Weights of a small GPT-style language model, trained from scratch on English Wikipedia: 0.796M parameters.
Each number is 128 + 24 x the weight over the matrix's rms, rounded and kept within 0 to 255. Layers, rows and columns count from 0. Numbers have three digits each.

# layer 10 MLP up, 128x64, rms 0.348, rows 0-127, columns 0-63
117148133122122130107130112121096108147176138134140103069135137121148124134112112156112131135089125126122144157085135127101137126159115110121106133173125150140132134144125171158115159109127144
129113100111109138146129077126108112118134052097121145126151134103155099115105119102126102134069146124112139139099136114136108105107153085127107149196185108114128121101139057105124131089123107
137119128108112068151194139111188145127093154140129127112065131152133114143146101126134145105126123122163119138124120116127169172127095118138102159117108141103101138113141129161164093111104132
142090150133155144158097117129123099145122129116153170151085143127131177110135094169139124148097100054132159120142126138112113172150104118168155142091127100128122125145085203136102106148118194
122151135125121144139090164182138111092123105086108092073085143120116114117183126098137140144082119112108134074136138117101142106128116093092165167116151121144079104144133136115151149156129117
137131128123134119151113165132126094146137161147106114130144139119108143076076151133048130148132126118128155138133125116166140145132143128123134128164163129152147095169115137146140140136194105
091060150050111128133082107089148091126069171156169116155108138087158104124071064137088113150121115054160141140117128157067118121133095093070158132109130142137151133154115140162112100127111146
116130123099135105104128123143161142126108136133113137129175120100125121132113107124102125095085119123115159123116158105122109125089148118145155145137161131109149179134073137105155120141127090
170146132145093133172129137104134154131134092129083127107122138103094114121131152133143100136125136120162113131129135138135109135118120089129114109129133175116135102124091130109148147137131136
129126126126073122122123120155157114096171162118112113153132160098139139125082126142133115115122074061075117112108100114115102131177136121101124153160086079143109135075139151136114082168157128
067139154129139101206168125124115154121119154103126127144121136142120162165133133115105124157101108125134145137146164135168064083117125119169138074092128172143128096113126113163092133136141136
107148112145149072123132097119141149128086126147113094165134121169118120089117158140148173085109141156107140138112078153106109151136103119115153182128122071099111106152103067167124146138137128
165117119124170079131129107123148101139142138106184132133125142120159078143133102141133108121107178131094135116161133158097077104125131140146101138141175118103125109123137162122137186103157121
145112104147111150108167168091141131139094104133161136146119090162094155149160109129108124116121115102128114144114143143112184155169141155150119108145094114124133128150137140125155124137109141
120137147115112124127130093157092121122109131106094085099127112180081089116072125121140164137104092074110105111139101115136134155129162124153125074084127167117102115131121100121093103104137113
151157125113114083184127114095110143105113133125152138107133115073099139146151131124123097130116135106120107131137093118116107142108151139155113171083104127092105093094147106128169092145115138
141118149174149171071118109142147140101095134129122127138109108078128123176154145184103145100137100140101168113144138126116148112112107135104079145111105106148133112156153165154117186117133170
138137106114142098123113119120136118120120106127101172098190114105119127117116119138162185078117135137102147094155140193093097134142114154091149092100129161161132112125132106143132095136094108
132133125127149123079130148104133112159126133139125125129120166105108130143147106151123141151124141113122115097126145106118120148126145146143157139095142117137147118143110082154100130120171147
139143143105144110073143116130158123107159110097121108121125124161132119092141147119112136129171089144124121152121114122114133144114148074149138101133133078142132119124105115136150121126145113
080122104113140142180140158213133128116093095131133145089138128139101092105127133123124118150133140141162107138122143109124102092151117117136119118113167120128137147104114114129111087140120099
116121116111113101080107069130132121152147145098109162103113114130119114123125120140151196165094106124122114105126147133117151139129131152128127140085133136151119103169130147106105127108159130
146126172120151141148100132117143138144082133128122104148174126128146100089124120127111144114160122154111112178141112125173140122123134106146119132123132144129126141123115116144135110119095133
110125132138126122103107164108112107165165088131121114113121101124135130123107117100131102083148113144145140139087123120130126111136187068114164134132145152101099122167097130105119117104093200
123176122148095138101103124109109147100112151082126137086140140125131095164134166105126160125097118106186090119073144128119138094140165125097116137104148149142162108162116157136147125143132146
124143155152134132159160130159129078109100142138138151147111128092138123151093125102134103122116140114193124137090073128136133133132135156116154126088132150094157131120146126104098123120150101
114072108148143113114118099112112152079081171090121117141154126129139065104142080147110121064144176143114155132129158176083132104163066136142120146173138082164124144164122129143160134140138135
130091141096129114112130155105142160098140101130130090107137136138112080140071114138131124104108138152135151152125137089139122083171108096133119120123142113141113174155119069138180100142126146
162116132118145142122119111093085124139124155127159084112119124096169117103146153108121129136141160138133170123106139129131128114101108147132120111121124166166115137122158079147140160124159126
138109155103096101143128124158075137077131107110100137077135161149151120130114144123101130117146111139161093162165120120132148172163146130162140110119107103149129079133116106081092128119139141
216143105135106125077106116134127063165160135154170109156129122142082165145074149146108123135099107061134162104089177143130155146142132148101143116085124113119135122122102139107119104116155122
125133140170156107194125130087133104124154163151108130134142100141154203136121112121095152125104187117086112149136175169139147122141124112157105106196143112144150132098147127124099121132157149
112174087121148086143124156106115126110152112123211133124151088161114127102101154188155079170082110178154132120135110098127173115120169152152097115123124099116146122103196108079111114126162147
113132135092097151130117165097158125152080121135104095098133129121117133154124108141110107170074143159115133114101164089078141160125144129137144109108147123120143145105145119127162133136122119
134116145125133129127110107103135121141165111138122149125122103112103136113075114126148150121162110119123151146122119127102119138140120089107098105116091169147078184072140137089102107111153117
114116159112172135092131105152146134148134103129128113165144120125172139116127124129107092144118125114115092130133158131131130107133126097149113119103081109118152119112158102148133130117108137
093143104146138164112113135177121134122126104126142138160107139149144133126124138133105140086128129185092129117116175134092128068120129165135146113176115101099163121125128101149151122110185148
165152125085085107115110140121134130122137135143118119076152139148120098103149124120160135146138080117151134138137149117155168151118111107107162146097090135130140141128200146129137094087173123
129092123105160133131131082127093093158137128178126119109144145116150138146143142096118162111172134121164145131141179135137125150103082124112121115152100128143167149170130133161128142125132082
085081140140125143135134171131128138108154100130179111126118122103110173121086122092127153130112115148100078125132123144150157175164119157079127095089113183127132126094102122141085108145131123
121132140132140083105114144102111179136117116131141160128128141134131129098124132125142134117126124098105112082101107157089092162153104122096114147081086076124126161178147115109132135138122144
106129168086126151147176154187134152162154119148122125121135124134153148087123115129142112067140114142150097152098132127147180122148130142104121100112080172142113120128122115144144091154166188
107086120148117094172131126089132125168115106154158155104130138134113107109167112120132097110145176130102122121123096114143126177155077088165148153129079130167107114111141084146142130142147148
143106116132139155140123152109142114155147169113170144097101158139102125084112127075149087091105137132115118112124114082103136172102133100064103161145124185130106145101098119153115109125140169
153123112142124158171124076147091122127103107109151151150138146135118083079093116124108145147126080077130156117156146146108091120143145151127101129163103129079160146170151101194145180126111144
123145116125157074106053143138123122131124104147129116142140121154116088170127121102115115119108101138103150102094104109158156142104126141092126131124151115140136149137102159147130093078117121
133130138130121137131153152149150147128174112088136188133168124150125118139115136113147143134162116178087148154134127141149123121121113121120115129130131122163164106098119108144130141141113137
122086131139132108131080139143128137149112124118110100155113127108136106134114114096113120115148130133120133122147131107099138114165085053142128163125136095082143125136102152155147148137136134
173096116135121078106127162108106099148146114133101135099095115082114122126145130124155116111170137115194096094138100179129124134118148160112101141119129110127066161119129163082114143149105117
112133138116171083155176119187146157128137150127166170112093145124128158086109136144154104164115126126122138145149085121129140153146164116132112140129118144138100143158117086158151123139120110
128115146135151127152170097130157178129086165137144120149123139091140115126097146111114112122153131173134089079158111165111099122133126163115221127132139116144106115102133108145109161114119139
148116158182162147136074134133120100135163134135181148108102150171159125150126103129114099107135168149138109122148111123125108135142140124122137106138093143092132086124112123083112118137131124
142164108124144149142136128149142133118116147129092090141097141113166138113084108105072120127138160085096096178153118152137094175168146119157084127154126115118089108122160121143130121122144146
130138136169101107117107093124140100140141134166110121166116125160124124162195128123108093120151135125101111116141136141129141124154121159113135131162104130127092130127082129139127099116140158
189116138148150148099109143167158099089151118156165128138141142135117150162122152117111142156118136146126113133125134128124155136132169156132143118101177066132159136115138155092112172136121120
130137090136140127156111126078124137110154124132169140133182136147130133122123133114127124114122166140144138075156090137146127143137110136140117135104134140154143123117136119139163103115134153
112137108134117099129120140126120132129112112099139123061150128143134100139162157072132113139133114111117095160093138145105160134138148181123135102105140162141089088184140093104111153107143095
138112106135134141156136138169143099127109103148140138139159160131134146131110158093119150075099095142105110126118165151123137123160159117086144106141140156118116130117137132120118070164156094
102131099063102105114133148123090128134129109126147130110123126144092139153095108087143103145090133131104124121101118110139142147068142147126136142102134147101169109073128165090156166087132103
152139113138155074115119114134083148156131102153081133093093121159089111147128138143144162129109138100121113097120124086140152135120097163138117127151109148128114092145117126121086097125124150
125105135142157091109138140135145130141179125126111120104128113120129171113119127118133120146126122123154048135184149115113162079109074109137102108106140150153114145145069160095121127128112101
116146128102131100151131137111137156145141105150127128134131124143095159138122140175104104118162133106143111100076146154082071133087120129129139105144103111147118093139111074148131102130145189
117154135097118123119144109147090122124127131112105131142151145080140173172158130133128144149114091138144133070106124154136124150139110103132127140102142119115159177113130146150114124155135090
120175134153122152154141126165115135087104138115081111127151081148121112130101165145130161118125117146135160125106122121130141115122166138137140136105139124139155134140164147146125093117117135
097098115143091115139096141102122089136163124105126120106136110073129125140140128163096125134140084103133134144152121136092117115107148129137132114108102120116114123127125127088113116123116125
130162143131147122083134117117181155096115153123162115115125135154173118128147101104197117142150137127124138145155147112118110151147132131165131136122113172135134110092144077116116106140144122
149097141094134136150097152114152114100112138149114089119121144137156140089129121128151131121100149120090104133156146132167166134140138116161172130109130101102128146143139115099135102150136100
113128152105197088164138103136102134170127139174143135124090117096115139112158086101136152114167140139136160139108138107138150127142148118101126168130128131158122141120117131168128105094155102
092089120169169131106156128148124132130103088096143152120126127141140105147133161101143139158133143131108143130131131108158093135122132127085168118079163154096079086137107117131137106163138141
120126108090095122111110113157147140113100098138104100099138096130151127149174123123090087142151135134111149182128109136111098100113162116164144122129125131103114136208152131134143146130149127
165119085151129161131111122120154122118149189157116111125145101162108121157099132135128098104127146114106128161146149121132153139125106076141145175060132164149150094127161115130147118166169169
123094118116083099115135150170129134126110165177151125134132144124119113150139113117081130153119132125113198163134160120181118107136133114107112120148158115117066116064102107150145121119159147
119140161130117112127145177155179091129083117117125170121157140159098092104117142126110116137162147121143111141132144096095165140088080130156127132126140106151140115133111144064109144141112159
118128135157098121142115126103122140078086119128163123122121142157129099111143157131138157179133118126126127126096165111134125155141163087093084137176114099091079158102150147121128106088142113
134115157158117137133097076092157121135106114127150143143168158120153105150105135122142205118121113144125190149117147138135104112136078176122185119182135105115127117150121155123157074155075047
147119114127160140178141118126143148139097109161107120117161144123123140121124134162116147139137139135130106128151134138131160157130149147118141115138162122124117140121137120163134121180108172
108172102132136155102106106153133122136132170112110147105115102124118145149140123125162159128130152131087090102139105112118129108137136095148121139117111097130144137125116132106088138113121112
156116118156139135067160139152107122125092107156120143135176120154105104170139168129126117116125187130134106165104132122113121156106162158106121110122143091148097063102134094077105141103101116
083102172166137100108121109123182168142121126115084113147151119116148137119106112059138124092147113130119120137130133132155117114162108129122152134139128129105146112151147165166087141101144163
106137139118117129128120113180131133162109134139086144126137121122139174124161080105115151131114130150148120131155125159134090116079128151191131102108112169157115117134164088162132135125133163
120103122116092126090041110117104125153145114165119121140162141171147115140135135122101118089120104087126124149096141180110151132157182133114131157116163091089129114149111133127095095143096100
133126091165110140156138140129099117142095084101132131129100137128123136106156131138142123166155114145153135193089127092125165154153126088147119132154125125084100159160138124127119120102126185
156136150158075082134131129117124130107113087095135172114096133119154170156099112140148129129128129145109091105115185172125141124133137119128149093131108143141110098087087138114095116119127129
126128126103124126110146129102150107127123099119129134151122132133079147170105131149172127104089122100145113130133111166142080149113131129139157124133113133081104102124117173093142148140091142
145136147156134100109105128142144138091104106136103138118120159159156086135096142162114177150133161118158146132208141120142099118134123117159106138118157100099127126141089129092126127111128112
172128139119172110100089140129184133120160134112137079118127130142104138138117124159102119054129100113120137129118113127118121138137141130142149121141106150131108146118120149129118124109126136
130137153116112131109097107123127136160131129162161160121172150138129119174116118159113145111150102111120161125099120116131098140133131116108133146115145119077094155159125133134178157118167119
098137147148141169126124153125115121121094131121106113091146155155117138129116116133162137124115103141139108141137135153066041096097110142105166104110104127140134132180135148144187136114135089
107115164118116140098086165142102117134131113122123131111128110089134092122127149153105104154124122138127142118118116123121162119118111094087154117100085135137179107117145104124100115119182117
123129160124121160140129139108135120171119106144113126103153112132057082157134095152161073108123097139065123124149114109112105086136110152103130133139118137132113086148167163104161144155154146
128157142165122111132154119132079077148095111127137136119122109114138101145093130126149150132083093141158114108172094104174129124141123110110137068086156111156085121130130096138134142142155137
138113104108124131084104127167098137143124125120089129153118112113138102109136114153073111185135110143144171136107131115125130124099098151086131185120142166139155131172094115118134138092125172
132114126125133145129121087152148155139138119129122130150132119136161179140114135169144131109137146116098145158126115182123096106124100164180139090066175088120113104123172129086093086142100129
135113114142115139099111141157098112096159085158154138140161124112124110133148133151137122085068155118112139135155118132096089109122139115135185118156158161128103144157109126103109191098160129
150097138136155095112128122106116125153123122115156137098110134086104131133149103126119160126160170120158154112120121119103108103112122136155128142126112117132132163146086144110167097128118096
160122150121159101099116118132139118134156134140112129128114117133138113136095137154103179108105134089113147104104135132148140108130133156132148134161141091128143143165124145107092183127140149
095122140125102104142114084132116102101132117133083119124155118125057150095110084116140112149099124155085165112131112151172127102168126161140158142181126113148137117149133118108106110099140162
122144105115097082141139122124186157152126124068146135132086093135112140105131136159127131129144148070112142141095126193125105189184142104101105131113088105117129092132115099122117129158135176
133101083104151187120064163102077165136178125144181090131131137096151148079137156114082096103163120138127116124121137123148145174095074129147150134134134133111098112158130135127075126147171110
183157141116166121155099134120112120160090137124126089150132116143087151116155110125119137104097148116154108117171104143101133089128147111125144102113120139130106130139167171138110111122154166
130115120090146133082115114113130127156173118156135186146161124110186139077128144077142117130133099138090149179156107093132090143074141100106124142156152124130149158147120099137146130146095161
137142126132130115117119112116125143121125151105125151130133128133175137138152115127114102120115128133181150176167109176129073106100094114140120143124173161150175135152134134132128077140113182
154113126122096120103086100156131132112167157167062108135158127136116150169107127117105117130130167108113164112143114135129107142109142154087136169141126136119121098132120165174148102125159145
080156143144143117149118146120151098140124179159118115117176141123163113126073129122137134145083100130096121125118106131114140082125158131135087133141135113133151147106138126109165145124122152
133164113155108144148135125089128138088135121130109124129145133167158153123081123117138109138172094142120141099122129105137080117183128139064114125113133092143110111130125113141152114141159152
121120115116138093116093136144140127127165169131106099147163130149126142097141150129149112128128177095124127122119120125191109126099104188162116127079068074130168115164145069126139151125141164
132127127154114130131139124095112157112157112073132132110123126131116158115147112096140146103107129138157145098185124156169123149098139150152135123150184121138126097103140133151131154131157129
095124144168126119111098137139135070121131096133116144096144103124096116081127134197154149121109108114190107105165149126143158088155127110088146120115093154203200117113080171115134162096120099
152120126146098172109162124087115123073117138154125121164153148112168139157098112106117123150124102141149153135122124119126157152153123112090109124139100128122081107140101162121122155144107126
137095164061125114118082113138139139116131157177143104123086136130050150139105106154116124149126122100118103109132175144132089115104135127123128134122136118158129141120126132119144088103110125
170116128133096088090037153095119128141135111139104114153105113115111131136127121148136167107128125121141102141106189144157142134133162140124113119101115095146082135135076160162077122119107110
094180086128115113133164142151132158093163152130098133141186113137134132141120158081105191120120146127113105109150133112130133122126192165158110113130116111123138104116135108116168136185123136
142149152092127112161090115157095136146176149143107122112154113168121149139166153183128145147105158118137114114102142130168143135135121089154159171096157140129165167107129109169109118096135147
125137150140094148149131139149116091119059167133111108130152131146106139137099116084158119140128139155160131112161094115176113108148141129091147135101109127139119093101160149130148131115132120
112147149136157145119135164086125136103121111101118151091106150153149109160160125155132151144130105154125114124092119120130059109140129123124110125148124114092133140113084113121147130118109144
162102142143148098153146134124138126147123146126093148114129142142140168109132142114138173126143146094091091154125123103155116143125140117130103120152128167151170128132064127124136114122144107
150136117143108135120142144180136137129135116079137082072130170107139162107132156142110124160163128140103153154124122155128144181094140151106138117120133117105124147137111134120132146134116080
086142092102116088119101126114122132170133164133111109153180121130165153088113099171106133134123149106109143131102125115093168094128151139158174057132145111113123129179082128145093113112090124
092167166093110137085160122129138154192144160131161151154156135149145119155070110156100103140109121132157156126118122084125148119123121150167120118075149139153108121132134098118114152146128083
118121112130149157096110104125139132129091170139167143043133125130168143124148154160118089183107104150173149163119105142103115153114157117073091091113110083128160092103101095125173081131100143
178130141105144123117161122165131154130101108097140172126099122151112132083114161135142160144119127106114128107095108141163114134101151126118096109113125127092158122118125131159125123106120126
109169125128132137132186092151107134070088128118088113144111104106101150124112129109071157155144135161125167125155095107144139131104155153130136159168106147151160135142160161118138101187141088
136107157120108136091160062087130098124146083135105143118114127177118149126156159120129116117134100136125156121182125170088108156084174110125086136131166133134092128070158171117138100106113107
109111130135140166133122139116109132101112148111146115145152115099141122121154122133172140135151114137130107121136129112186101117118132147134142132139099121132125106120116136145161153163092159
120134140124109093146098098168127108154134107128150133161119118172092156143152123162118154135111136102062097102114100165090154138158165105121112128123128139140125158103143114140107154163138141
142170114120098135082146149118123104117130131154112124131127138148111124153132144126125142152140184119140100159109132138123163105087146106103121106102147131116137169169071130127107136131126149
053115131137155156091112129059156141113167130136127107158128139120179158130116143123136122128116134116138141112132131164118135186084115162108130099108131130130133123133135109199115128118173146
091130140166099132092144109125149159149111134155130093154139128189113123134097139151104101140133112108161105107139151121123154126125111156168100120148141100119147143151112144136115100092127085